From a checkpoint of a small transformer trained on Wikipedia: 6 heads of 32, 4032 steps.
Each number is 128 + 32 x the weight over the matrix's rms, rounded and kept within 0 to 255. Layers, rows and columns count from 0. Numbers have three digits each.

# layer 3 MLP gate, 1152x192, rms 0.0655, rows 415-448, columns 0-63
072130182109145108032124158136181107160108154100097195149152135137146130198092134141084128157090118092077105072180122147133125083166130158175142094068085072113112105161121097147106099171153126
161117135139122122145149112109166096128112129128127151090141102178136159116140174143132104163175126122125127147071143164140114129149085156119134149138160148183113172136207098192134158121160135
136119192170114114144123149116097115151073182145152125140112123099118118124148105136169159098138155131093077149120132150199167129138095127136148149149080169135203108079109084169107149096148135
205082124127070101134111211081111083166115151155114108097116136160105157100087175049157158117107142155132103225113101119135163200065040131019139095158139187094178105222162152080131171117165100
119192105196159042147101124131112140111121140133186058123186160108178155099079108125113072103128177111125082128105108137116115147146131123163169138104150081094115102060195108170096121130093170
122174146107105085136149157140166125115124122088167099076130091213062136100103098108117131154117152081120093120111176139160134167128067161075124163114118136042124109077115123095075138051143102
136211115112099119182158131135142138134167105100099103086158118097112112176183143121154103200131146086068100152186098094136145130077204148110187167087156172139129175131134141044122181129115158
131125131135169099094187121133109159153133128128130126141133187201146186061154099162153111121097141113115089172107141130164136141114151113128159120076142108088121105123105042127202108169106142
129028121125125095137126145147157117074162113128121121156157109162120132132121141134087096118108124184157165130138106124169157104183157101152110117179150118092122109094140098154125102194109089
145122109094163180127088127117164129096127130129113115087095107147139123123145116118111118103099131184113180119146147107134168113125138114138119131140148104078140176133121110093134153155079138
146089115131119122127135097091121063138141078168167152124086167131058140154111130129154143122174095101109091106184151120121070085198058129150167083171156164151172188134119111065105147168165128
120102134143166122126155093129098217134126075118164122129181158113150128078185100186117136167175172144111110122130117118122132057207214066178167150095125177148128165125121069148095124118100133
065156168088175140086126127142158160129120074162099111135152063135175083113143080156102197164179188148156120136130109133116156186123127186141097156138100113137080163175120113155145140125128157
138085119160080140144167118116156160072115113152192184157125191076182143113075109123125230133165098071043148140112117122079129081079112076176208143103161131168179143137143094067169157116167111
088112140185141120132150204147090160112166163138109153125046173187097092109145140152108150165161129102096102128091136074119133166078085071127150105105143137137104105107116153058169093115139090
130089138116129164122146117094105139188106065145109133116175184100147106126189085140143175164121111120121107113152136124145118157115102145091140103146109127114108134111061165113111138097113200
168124168084072142093241123127174126070147067120123124111073090079206125104181066206063072109135156105133098160169172127170161141141201057163095131111119108185100119118107091109091084126107092
094090142124156156113121090101127125130153097114151141089134169096182140186160088098146153167185126151133113093177140127167149075127167072168119117139076183130115156130076101090163127136156100
108120089121079086133157164118101143094122175186110142129149155144154124121180121171136093078114135125136095140121162127125124152168166110126112101161177098151089133127155128172098116107096114
105079120092122106114130117149068135075129075129119128123108118131113116116157122033130054094116103140102105153134133142145152164184114239148177142175087164142120063125107166133199124096113089
146114075093139148144105147135124120138115120155129140134112118131104109119164176145155116103077145193062140122140100135116123188136129169169121104146215119099115121109171086155079125139062144
136125157142138121135097135116170140150116158097117184085096119137090145097115131112141112117121127081136112097125107110153089118116113159126077175130135177125162146106126124132165156138104101
088087145173134118128143163139053129128173147136116107103139151163169164158119108140098099159143096153144131119097125086163126118063152125129096107133064148091163144132097118095163078096135101
142097114148126151139192114052123110118104138097105127087112127087145151155147132139151152129121152029145101102104124126152123195163143113132042129135052081110191147060183181133210148166142065
095088094114091162146154170119097134156128071099171161115101162119077162127125147165114154135111138109129091101162123138181122136112117141073140111172144159061126124170115200125090189109140116
139119071119194100139097139126178130162141128147085137115138106129147103115139133149136146145139114142145149163106147122110126141148143113144099153150151123139109138093156102138141104149119169
113138133080077134080165148134202132165135145105122108094083099131104191131119102097130231130139128098118122123132147176151152102114128131104141193139142142133153137127089157163120131164064152
138089227136108143163145089128148107093145090094170156184089141114107043124155130157158131154117135071108099143088175066134168127145087072145133114063126120138144105173101138168131168063172160
072119094154185137138055159174093143144133156132094113159092085212136159128126190071158123164120118091130176151160107132085098108118147118172132112122103148139088124132120080134153127119117122
134082166085110197080136185138126148118168063127113086096151115156188112120116082132128131106087143131128086158091173158154127108141163133127075145122042057164141046148147105161158060142134150
086195222069120172130122151091144102162132113057151084155109100130092126156163074102141137146165148070156096123076118144156171139144121142096198152069089139124164206133089108209184150080100102
082060100134198111101102139205163133120137144210117141131186128122157090047098168087158146116140100116104139192129144111070123082131149116189158132124149155148106084091132110100151106153158127
147133143146099148129165183134101151131091088078207112125130140131123140105130087186106068138094136137135079063120121153148134125145132104125129146094123089128188147085148132112109132107130210
174194111143125134123157175077083103111179103096099135153097165107086129140138133101163205161098121143165143112082136154210142149110098123048085117110157136158096082134121150081111146133047055
# layer 3 MLP up, 1152x192, rms 0.0649, rows 415-447, columns 0-63
086193098125120152137183139116195222137071131144142122083114120127146128084192154145121149101138088145126114215092096163113114182174169122108071151127133103132097139129169125122080074039142123
104198120118126134141112126124139112133141137130078131161140094135146164063144140120107114133129184199095163140138169129126114198225108169085091124151155141133123125133115130139128099086106120
119098153139069109114166090171132130123194131123146120123120093176124121145104137104122121145109184097140179119131103149152109110117128110119218024150073117131057137180153119084123124176126133
198071174097144080091136184074165085189108167081144176100071168098081144121119114047174133124079137105219120201135081158069144129086111113039098128135000120107147129162159168096099177083125064
176138102178121108141159139109132069082146169122126101067134137170103120133081115131109147136154133161150147160134109122148118095114077096169093123101115137135081120107162124172141087195130159
079179122098169126044116104120157128162121079117122145115102146141124132154125139119151128127129113123145110154149115143122098165076104170129101122188134129112145141094143114129097097110155089
169174110083081125172127120135119111093151100137120103104163110102123124178172150113182074187109115120092124131160103103136145097096172160110179170094164157183122168105097144052164148117109147
111160134132166097144087140152122128160155204161097096152149114127160163112177140137090176121163167129099155115080076120152162136185153102136164171163142100190093082098170151183167169098158197
116059119128130076150124158168161133120126186097161147131137128115134131161150110156177059147107173110131149094120106112136177143146124101137120093155048141105099129133102134110148139163129114
099132126068115117121187143132120134151135149127100100101160081156114146107113145143170122098124089133135124158189100148116127127175149114110148128137119059130117114131114120131112127148155102
129087058127054132117092127120111144137219175089125166091131164116121140090098193135129063102110142216133144139132096071094149148084063123209113121117089137167066155039071113154158111162111085
160135060142196099122156083175113131121172123127144112069152026076084115147117128155133150134133077163109124088144136109115079077193117161170123098149076119110177174145089050138118080204139205
108070163111177122089129132073137171109157082165113099117159117098167087149110092131076087152116183163155143170145121089136134134134123176193124142100157078169103129119069096159136107207137131
123060133135081129140151136174089185145063124178162140183125145089148076135109134168119230089132132083067152147122157156128120195111114103050142141095222092140103078130142094087114141040170146
127121134117130143085117073086157108159113064071182099111216117112169174134143113084176090137143114122131130109172152190142104094174202140130077110144045127114158148135096135203120189114143149
130116178110107101137104152140121118141104150110087152124132091066143106139039139139210141097115177090123152121126078168150123051123131164083093138105108146059158084141118146148115191112097128
063135132076174041165086152153118054191105127111137165187080202124078103067125131122118128162059148072097123115057077061119088115156044127116083048106110102122169195090162112140129218083158200
105114135101171077103038112135147113118091116106143130151152080131100148130184104103117140150131146155167211164089163104156137129133102118162092156122110075112131115128125159146091138119089076
115124119171126123090133142068124119141122119191159107116144123143126125116158186122153135077139119098142155216161106151163131198121133196081129180146095183111145133157157157073080115048187099
171117139121174159129115141130077134049150102106128033149136124134077083174145134147119072080142124170161174147176117147136141094194147147179157142098097150228147132091124149069212116127131121
125132140128187093133098096111119142075156123096093162102137115154129137140124127129097110141194176120153167136128170101102127120093140150155170110148162160166078154081105103156159157143101115
136116133151153137125098080127183135124137134125076152113127129151108159114092172094155096117136124081129160075132125132140107111107105141141088132138142190132146158053123106120143127142120088
194150116111069132105149148123190129127131126143165132115099096126081086084158098090113155100130142127121091185158158151154127085169119128142132106118134099143085111131140143150161201113154120
148036086160143128116104085154094146129085143087130157098090132129095119167130132106084090080175134092098136090164075100141103135142119101119122116161140133145154143116100134112205133191138087
147120085052119162149122099094096117105122076125150179103123144136090160144115141182122129135100114141151120096175114134124119122117073128084128110166137147092124118119094189126058151130106120
166141121092164075096137087122142121134130077140110123155135166085118128162116087151179121142161088155087147113114147080142145125129188077150097116126089098122113174172136130114134124165187143
156123167123122096132145117166139113108138107109142121121089087183170116077131079141093081130129130167095047069165077144167126116155163137144132099119147133215129181111143094127104149180145119
085187092121130175130097127152123131084110093137138135153105139115112173178092101125120088139171149106118138138125145132109151119128107137101105148161116187090165125168093131183022121097142158
121106122141174089150033128164109145109140113155151115122110069191133190151137166077155149123137176091148169127159154131109108063147171139161160109130104155129114110125112076075150129118140142
106152091154169112184111120099119119128093190108155139115088112076102114089187170089142164140155106121122133084189105094085137154111102148157148122133193171108164151134146184089106201087133117
088177134144053111054156116135106059168190159171162164134079153103092149104090108055094096130158133116153127080136105122089142119173111173083098137124133153164112145170126036137122130192079104
115178161111067140166150123071070118147103107057118170120079160062097136110125107101126115082104138102134130108163094142157105171171147061096100138105159103144143115122095138135094158132103131
115127119132136110137110122119148129123179141173087124121076118134143124143158181063144185117154092094114184187147123068137130106106140172113127125132152157121131063224120127154155148143146060
# layer 3 MLP down (transposed), 1152x192, rms 0.0625, rows 415-447, columns 0-63
130147055070115133128162169031111143106118157097218072138123119151133143132103110135152126157079127137224162181144088109149097153115095114098146242067085161127124102127055195129136141122136064
158156150115139122116125188104119164106124114130134108123113153118086144155122117125162181141149115156127115127204136105188077140142137110169139081168106099088153124077121212141138122114130150
108163145169098144119120111141179107144111138088085127174047125121137134119118089099119114103156175113144091145132155143108109142101144120138150089170115085147051124152136140046081170135122156
151131157004129071089093126090124194141169124106150120156156119095082127170118113139146136182130088040206093091099108091061123124118166128061180162145040102128091125082092144108127176134139085
135170107113152098122104156133183154131186126191095147122150099119150125127095154116158062143084149108121158184122095094114154146143123141110135114127166141173106117126093111126158124118183048
106154172109147135172146126075084132151098180150143114183116148117156157119178167110104167110133147117115133162128114129173105146136135157094121145135180145080130074114127153159175128113182140
146154087121138068138102141103115094145084179178146120105143085145121150141143119107146106137090113100132145140082145104125092149099127132104118154099130120142095136116118153141121109101122124
092112145135149131120148123142118139114160165110146111140216100095133135202082212080148125167158123099178114105116118128189149121103123131135106114076080149161155087108114115062156161087124100
144112135175109094137141124109129142132121125101078112105158105152103181142112129142134098130141140111137134107115159138119055159136132199154101148077129073161154102173138149076143048160090155
120106105138150148110096110165118125140128145106130142128122134113152119134162138145123089136107090097153126110157131125135131097108104135134109127135117113135122138074109129112155133082147148
161169153120053113112137198158116170134142070109195101115069177104171170101192123132090111063093088153159080094133108059080201140114138044170143144127089164055144143095087107233155159064213091
103171110158158076092107122175119103124168173189201083094146132078094136135078118110079117132203080137067075150141153111143084102141116163074147143100044138108123160149142069111108154123156140
145196153116159050083166111139101144088143189160128103094160110144148164131095125117148141118167128161143125145122068141127060115122174145094118151123076124138082133177148079137202095139093178
115130148163126151145169141167142118153121134103086191128170096099117180117109153168138103075103083153056097079176166165110074116102106176099085248090148080147134119154188130111153143112088186
136080123131131129089133096086140131161060051097167122108140104123140136103103135128138131121129201103122134148091094130096165165119145078181154152150130130132152124107106162150143099122148113
106178127124143113120097127160165126116114063129126126111110154143149097127134137116095137116145124125168083158078153091114147201096115150131138129153119132106087160100116140149141083107149150
208068162222039158144162152127134156147138066118177140164087119163112133144011139117181121104181181097140126117142183111109150128179043114199123062115093113154082109167120191093161127143173085
179117107169127106146132069194157074152094137141035125121086079185150149101129125082117117081059180133117153111122117147096035122075090177131083106190145146119145154130175125164086117120119148
150108070125168125129187062146143169078112075105119147110127145108133170137141152143053135082117097137096148128128069101114141087125115086131119065104112161142156163151099133177192116150183109
137110134182114122134159115096179177072126044078082111118111146157124155125076140108103173102107168177134093139132038141161125054125164127113107191129099135155092076158106183110130140130156154
141119094171112144069193159157123179169169177195142165109102109097111195146114142124146143094126119136108096120135175158108151167138147116157137153117134134083149175068176133175139148166141157
131074099126187101122160140160163116098134155173116145110135107172117153134111143132154089111075136119107163139137113122154105133124154127183113118144141134116104131093168068140169101142127159
145133166118155082085140164131091122132142113101164117119179126119140147135148143096117150148130097157151131133152113135107111109158134134166162114154116085140143061124105087141117081172070073
162133093098142144138164130143085132169097094171154109152145098166142132162169178142088154141111178114133189148215110128185128037170156126121119168100222144093094133085181163116127191165083187
154100157174102099151121109137164101074119185116150094165097095120148122123116102136106088142163143144145118168113106106158090034130117143128101052110117120147089173128114095087144104134171125
114152102133128114121191107155099131089151129178164152148170131114149180131178090136102169120077121131119146134106104131165084107093108111169142146081113157053083093118127117129146108199118139
091097146099155127116084128137162127151114135177120110068110112131123136127184105147128110148048140165184107168114077118167158124047142115169093160167149095093148132161145147147112101137120148
139115189138135109108099068195101078126043111125132027085147156094091107081118063126118090156151151052115131137118182194161128107144083164134173064092125135087206121187152089091140159149110159
154100127168136119138128127086119133110140117139156095158122143112161099168131128110170157143139204129126158084135136133153139049098160122136127120105116140092152130174164145100104138160119162
128129139154115101124197132124131197100151072086174067152092143159108092163119162079124174126179165082133136124140150117140188118130123135146120067060042164150121136127085127129147118129126125
111146162112134118158150112150059053152125181098038209092144144134160133082120121172152107123109119095156109146105086124148113181104174182083047168173179099139140143173169142137123040164066164
122198113122091126123131154103094065171114209126169143128140152127133134158124139143147188095134141144139094113170088109127136143128111105179107067127156138120152114109114147133126132072068125
140122103199096144178162143096104151116150082121162130156102160097135106158196108156162148137155127079115177094125122138179165133186102164176115076133076108122191096154098181088138127108106133